{
  "num_hidden_layers": 8,
  "hidden_size": 384,
  "head_dim": 32,
  "vocab_size": 2048,
  "norm_place": "pre",
  "norm_eps": 1e-05,
  "positions": "learned",
  "qk_norm": false,
  "attn_scale": 0.177,
  "init_std_qkv": 0.0214,
  "warmup_steps": 200,
  "schedule": "wsd",
  "final_lr_fraction": 0.02,
  "batch_tokens": 65536,
  "dataset": "wikipedia_en"
}
Each number is 500 + 25 x the weight over its row's rms, rounded and kept within 0 to 999. Layers, rows and columns count from 0. Numbers have three digits each. The size before them is the row's rms in percent of the matrix's.

# up: layer 4 MLP up, 1536x384, rms 0.0832, rows 699-782, columns 192-223
# down: layer 4 MLP down (transposed), 1536x384, rms 0.0887, rows 699-782, columns 192-223
up699 097:495499551470466504479547439505450516497508527504506470500507513508436513522506439463482522511544
down699 098:507509491510528520482474578488535539502477487469501496435490511480515506497485545512528519493478
up700 105:483509505495530488495516496492509523529504510517490518500514514514483510495457509470529514499496
down700 104:490519515479465495527493508483513510505543514511499478518497537474506481509523518522490472512501
up701 107:556497511474492494492508524522494502479513473530499535477484525511513485456530491522487483479530
down701 093:517499520518495549462503505498498525491527493533478494478482498521530496465481524535499496483485
up702 098:492524507481510489524500513471513495546508532514465450505505483505511525473492486484503511463475
down702 097:533519446499483530489495427519467551489550484489506484488494494522484486536509487455511463516508
up703 105:507491490446471507500509509495464497542501516523517509475530479504463461518499479468475556454515
down703 100:488441498481489478532481474509478485500479506469472484534491520529542494476518542506519512486441
up704 103:517514495526478493488479502511529506519485502465464491467558488462528501521475530449511483499484
down704 104:490519494486506503553512476529522478512544509512512520521473485499515535516482469525498505492536
up705 101:450539491477485447544482473464500496482523468504487479494508491513498542497569528498507471463485
down705 095:516523501524505521498508497469531476486456515512495523513503561483480536506472468470499526520501
up706 102:484497534486522478478565516524519464495513481508480532506478486566456522528518498534515510531504
down706 093:459478502500525479518472478553481524463504514504480454517514521463502511514512465492528487479504
up707 098:471485548480466505530524494517523524483507493473474488463515495536500539507498508504492502500466
down707 096:494469535518472504527475553443497521528447486530503476515520481515506457491487493522448445517491
up708 094:466503481511473483502546477555500521497491498486485528517554511503506456533506522501542504523470
down708 092:501477523533532499521499529487468479540475515482557484433490487494510510547478521514514495525523
up709 099:482523475492507519462488451537466520489493534479495495484484472515505534507469495459520490511482
down709 104:474530509491487503481486448505514474521524510485495524498502494508501473527491543512499513503475
up710 107:483536508469502498473503536558427535515505571507508487490529490536515508501476477547508520521487
down710 103:537512460505491460522479535520509500509464445536555493528475480501480530503469464508476490492516
up711 101:501482494513494495449501507513505517541516473481453502490495516453503544498485540509467483533500
down711 102:498498512447519496551503485495476498517493520475509539537500458547503512525536479500519478496503
up712 094:513509516489503510474532493497546518515462543511517522489500505501478496544519478512543504460536
down712 107:492459519531486522498513508518495456480528492488477548457513486453508493549496530486518470508516
up713 106:526503453524494519539504493508513430498510473495526485477506502521471496522492479485522500450521
down713 091:536502486479503537502460529479539471530522509463449490476505493471447502531486515510509495497477
up714 106:529527490517528518518480485520456513479529495493482551525487515539503534481509490519540528465501
down714 103:468552523532482490557469488460535511491528470528531574495541503457513492468452470511489502511500
up715 116:520509486484450509507525474509498494502484498485517551464477507471511471474477507490479551483519
down715 108:501524513494532516510457489486484467521469528505484516459458497538532451511498474531504509509498
up716 109:490542550510504480533495473548491506495506531460527493480518469486446484505484442503497517483520
down716 111:480463502481489528519507534506510476452509546513536514517531529469504562479517538501543528511465
up717 099:549496523498548450509497533493531465543484523505463506512492506487474507531522486466500495488494
down717 097:516519493517465530497485512469491521516488482460494489497481535512476498504519509511512477504524
up718 097:480527515529500500533455524470501480476510500487545524507471487509485488518485495487488513508497
down718 102:487532545528501530542495500503491505508552514510482543515518539503509488519468475522546546547506
up719 101:540519484442486503498496508531506518500516510538483533496509508434497515508486512489549525476488
down719 094:479459467488481466462505524521522528490492514481514529470505466501438480514548509494489478528543
up720 091:454535512499501512509493442502472492521488475511478504542526511471529487517487457508549536489478
down720 096:528504523536520501510485485514497471538511483500513480477497499496471559503493495514486456464488
up721 099:516460449496475550466450497533482484565511502501473490499517495494503494539518486516521514529498
down721 090:532488523500510475517538449472511523455523529506492506496508501487511529500517494456513503477502
up722 086:476477511428529504487512473540474494531506486523503536499507492517486490457517523531502508504488
down722 101:535512496519472506528520537494505491496472535469533461506488507492525492548494473472519456496533
up723 102:509493515522512467536496510486497555511455499459517494504488484497452482507466475484500520438474
down723 095:502513500467513490495471510546513498487526445471535567521508532506518513471538475530455494499496
up724 098:480495493509515489499470525509483508547531559488505486500529519488489486504504467470464551484499
down724 096:476501483484489487483502487482487479465472494538485506512446493503513515541475499498528493499522
up725 099:506501510483522491508505533521456524563484492482510490516500494479483543470498547529504479515480
down725 100:500524498520479492513515539491500456521490512468511507515536492490490511519488516463504495445492
up726 097:523479538510511493494523457490490523503515476504510462480485503504514496506500470503504481441519
down726 101:512527524509459516497470493546530483525503539490520498530477521480491480502492499540470520500453
up727 078:490473507512486500504512487505483494488546512496498534512516468521507483459542482484513493494501
down727 090:483522492516505516507524505490489479487482534477493534534540521478533480494460468528502496491498
up728 099:494472503517515511488573530510494535532449496489493449573504492478493517520504444482525498502481
down728 099:520492513512518469461463518526512470473465486474496483520498483531489478469500475457505521471510
up729 107:453544510479520483533527470512425501505489532500506504452473484520512510477494479501529486503498
down729 099:475474454496474467479497473461535466540509507536480531498479494490460536501475531481544519543502
up730 102:503482552497471552499489490526536554541480534455509491509477463479463453490505471472502487463443
down730 105:496510483569528516547521496503531465528469519554492531515508457487509523515470524493509486548496
up731 101:476481499516485464458501529468557503530539514521472493523490504540468505515519476486462490482508
down731 103:507499468448525505472499503482502496519507508484485510502547498490498495534518529503517506449484
up732 101:505501480497542485482546496542444503470531547521472508478499473488497502490495494490502521462501
down732 100:511518490488490490513538522486520466506521506466550493530471498556500485529485514517514475544527
up733 102:501491477500539506496525504515471513501492521484504529456549479524433485557458514511539526499517
down733 093:485487488501539478464501495530514512512494538491503455463455503499451476531472512489500476515463
up734 110:471468497503498509473451491532547511452468475513519517522490467522559528488463511477516553533507
down734 100:487439508475527507516516531559518519495497505507487474529507487474524467504504502500471468463501
up735 087:514494465484513479515525507460490500500483484492515554466534473509483444544438479516508542496505
down735 091:479511501473477516500443488497481527509472509524465502508509531500534539482515485523526473529510
up736 103:488526529491482485515495497514478498513459514473488486547471551490498506488474482522508458499500
down736 106:511511442498545516492510472491538529451517501531464475487487547515508518477467479503470527483484
up737 098:459518515496548515516470457516467520486532508499490510536484499524521440483545515460469484487499
down737 105:493508485521471523486478534472496504529505539470471480469498503511517540441509495525489467522502
up738 103:526473503487520511517469477538445497508518514499520517497469491463538544490481509523518476473519
down738 101:489512480559526524458481493559478514494547474487490518505477506527466526493511479511469508498485
up739 099:462539506509491482499534500565495529517451516489521446462504471519499488521484497504523523484505
down739 101:507508513514533542482484471503478508524506501488493540555527523508506490531501452490498512514488
up740 097:523488493489474487529497517473491543517535510504483466475491476519525502521508493455493491540494
down740 099:478489481545474531505451509531482439466517503518474515494492501468512516500502497480487532551519
up741 098:533482513498481495484503534525500505493501503497474512524511523518531474538507493479483535539538
down741 094:477522527472497499482540491492514467522498515503514514505475503489479495455521492505496473505479
up742 104:482524511551488478454480488523466549565488528491512492503495490512493517458467521533469491518461
down742 101:481480478468470481493522498491478508530515502495474542483519502474500496468531493487517553486478
up743 099:508493451498485516483529502509479469510509507485510518475514551482507466512473499487484506529473
down743 097:557481509493505508497489539545488518486461479506527544538478510497476558511503574505524504489489
up744 099:557497540522484499507509471489456493459522518511488459474548525497547539499530477506469483504483
down744 106:511485527482547531534523497528528497494497542463481491483459477527526480475548511536484525522542
up745 096:502482505525497508478505471523498510500549499485487546507432461436486519461498506462501481533472
down745 094:533514505509459540538536553481488462516542494523523469507472503531492455504493462472484502523529
up746 098:533447499475479502491527483492493448481519505532461491512478502507498507507470469450506487491527
down746 097:479484507477511519485537533481497516502535486460549532508495486503524438526493501539491520484471
up747 096:473487550522499482545471465490516511511500477471509525505539484512522477511505485475498480487505
down747 089:507516484526482489476451506457492514484484509463503513495458445498510474515470474513517467475531
up748 103:481515527479486532451534532511474525560543508535546517547518521465507494523480485487522502482491
down748 097:499440556496501516509519498526516481478458501485529536451479496487502529531517527556476519519442
up749 102:536497527509516534526505463460458548487515447514520517508520475440505507488491474528490496495492
down749 103:530488471501474487487501500493477429503494507466526477481506502526528480492502545509521549503506
up750 102:505491459504508500480513520510520485484471514533539512468480482437541498501538500514504499503480
down750 108:477493495503508504495474494535478525489498461529494507512496466481464486504473519510466505514475
up751 099:515551542494486511486550485481490522509477501508518533477517491486509501522506490545483509503508
down751 102:497448459508505504453482497516474536519536499525528495508522510506515491480497460506472456546456
up752 102:548512494500521497516492479500505503499475514523495536462527478495503513482516458503495512500481
down752 102:505499474477513478503509462513519538520500495506522475515520513478514503482555495511453492489548
up753 099:554499489482551477519476490517526467490480539484487499484516543504507489485470509509475525448480
down753 093:484509514440504525496493489524561520518494507479496530478486476502491509486512458499477497556482
up754 103:520492529495488542554493495509533497520449498504512535496489480518476527494477483468430507517507
down754 106:518523480514489476505522473486496457511476481538492447512471555489475525476544519534557513512472
up755 090:518415510514468486521488527493528522496485500515505501489511485502504455470516512445501460500481
down755 096:501519499461525492466486479472496478445555544482510508469497514445492516490446454536536502536541
up756 109:490494510513496439495539507479560528502483487498478483537474504521467538481442455488515525461479
down756 109:503481546461509556497511512486509519524525525507484533476548521468538511507484475506527485505505
up757 097:517537557522484518464510495480479538492569534511540483474505520474479500511506514514504507525497
down757 106:506517483501480493502469477494490465446505500529533475512522511494486490512534525494509530470505
up758 102:447509506481523493512522521530485486458530496516540523473483503532498529487492476532514495439525
down758 098:524483476458498480464472510496485524508493483504465481457514480485501463503530554474509497515479
up759 115:501482475487465494505531486528543466528500525455490505451495524512454507439522503481496527466536
down759 105:485525507515490518470494524565502524501494499462461487537514469490488446502550480500478529524535
up760 096:493548506505483481540487495444472513544527523517488494497519540441520500507483473485447483523478
down760 099:537528507515472544469480510514573487514505476488494487536447455511546556497448510525478523512511
up761 102:545451501472492503444511496526440511474516491521489510491507517469490497475473500508523501433506
down761 107:533509490521491440489524514521498438477545539505497502509503497525528515469498520504523479470529
up762 103:483557507516491488502532515514486497526501533503477553481480482494478462466506501487533542499489
down762 103:532483490481536495506516511436468485514510462516538515506494519512511496460494454473482508506525
up763 103:499536539485476535481484523454533535526474548479476501483484551481497521497502482492459545531487
down763 096:513480504529488487470497517518479509524478524485524508496476476499490514540539530485509527490539
up764 105:499520475521484515455513456466547485488472484472483552542520455457494526489522524493479524469456
down764 096:465499488487525508547482479482510513452522484495522559515498491513515530508465503529490502505483
up765 105:469524502509485481518514557507456521479500502499530538507547473475510501484470555502501521483496
down765 096:518533503513460521507451478501534523516477481505484494531498526515509527500520479501502500518514
up766 099:505520532523544502493495466496502502486503526517483463516479507483497503512488488492485509504491
down766 096:502489499477492509474459513515505511485492521520460513493479503475591476467447505471489503482521
up767 097:538505540464494517533477509501499498492477508441497558509475469519535474512504528484520520507499
down767 094:487516499547494501514475493505503502491491485496509483550505495487478461519531508502499525479519
up768 103:542484507511458502510551519517506536471502470491483526502493494530470564475501491533491505515491
down768 109:532502526519459472508528494501463474507462515510469516506520529514497492520502505516538478476512
up769 093:489477489506492492480522519516509508517562500465494488520477457522481561503496503489478502501484
down769 102:495501493475473459451507522540542514494501500472514476537495494469470491532524496475480483544499
up770 097:501484527540496496479515486520515518518492543476476527533463475446494527453542497508516485513488
down770 098:470494487519529497516455484487481518471551468509543496452497485520476476531473474480476522555489
up771 104:450560515472498496494487419495480496499491496521470516532496463474453479459466512479487562492496
down771 103:477505521490483489478463495542470484535484502485495499477487461494520436476485475526482480518489
up772 104:478455502505485493529519503523504519501520485475502505545445459467518508484502489484503474542475
down772 106:532509454509513515491467531445514556521464492474475498451499495519489480483508500568488482485533
up773 095:498498496506499487478450512481522540545509525520460487510502516552533532493467473502518516518460
down773 096:479501500553475519479451499511454478443456471492491472478477511497526495540489473524495497494510
up774 096:475523498506505545526496540510519548525502489521512540506480490522488520520467484504510514567475
down774 095:493503494495488500501501491450474505546507518494483506492505484451502504527528496501509536495483
up775 100:487544515515483463480484498493477521513498501516488460497522471472477482480515470451499477523507
down775 095:469488506503484510524526506502513471496463509471511483494486482463524465495495506473495505511519
up776 096:512479450499532512493491495470456493481511537526557480506522489496466473471493519506528508491485
down776 092:507503515524462474497498497516502455497517518510520476542447519525528499508541531501509515522522
up777 084:504529536532504501508534502501488450471485492504498503473472464521494501492500487507488513485490
down777 091:482508494522490494514459470450545517463514484468494499517497491525498525488500534459513500520517
up778 095:496533528470509535525511481484530515508462504538495482484493451534499473520537485475498536538495
down778 102:521491492541463490509502478542510509472532492468532496514514453482451516481476506502483494520539
up779 098:557482547494491458533467520552502524515516510524495481531479498509496547503464477500458507454472
down779 100:458510501506524519524513457476506514500544508481502443503534527508481499524479493484537484535470
up780 096:486512524515466496496497515486515474516502457488548534492489508500531523451516500494481483486460
down780 096:485516512524500507475529520491451507507487520499479480526519553519482536503514510516468535480536
up781 108:527488483514549535529494482459456498510466522498525513514524514520513530504464507480491505494530
down781 107:485462518515499517482499454441472509524496492503460503481507506533454512507499497520481478513490
up782 103:538515535510535538443482496534492542501539505478534507486469428495494518487481503502528505488506
down782 104:534528510514467511498495481497500535501467498565469499537503538494518536516495530478493481484549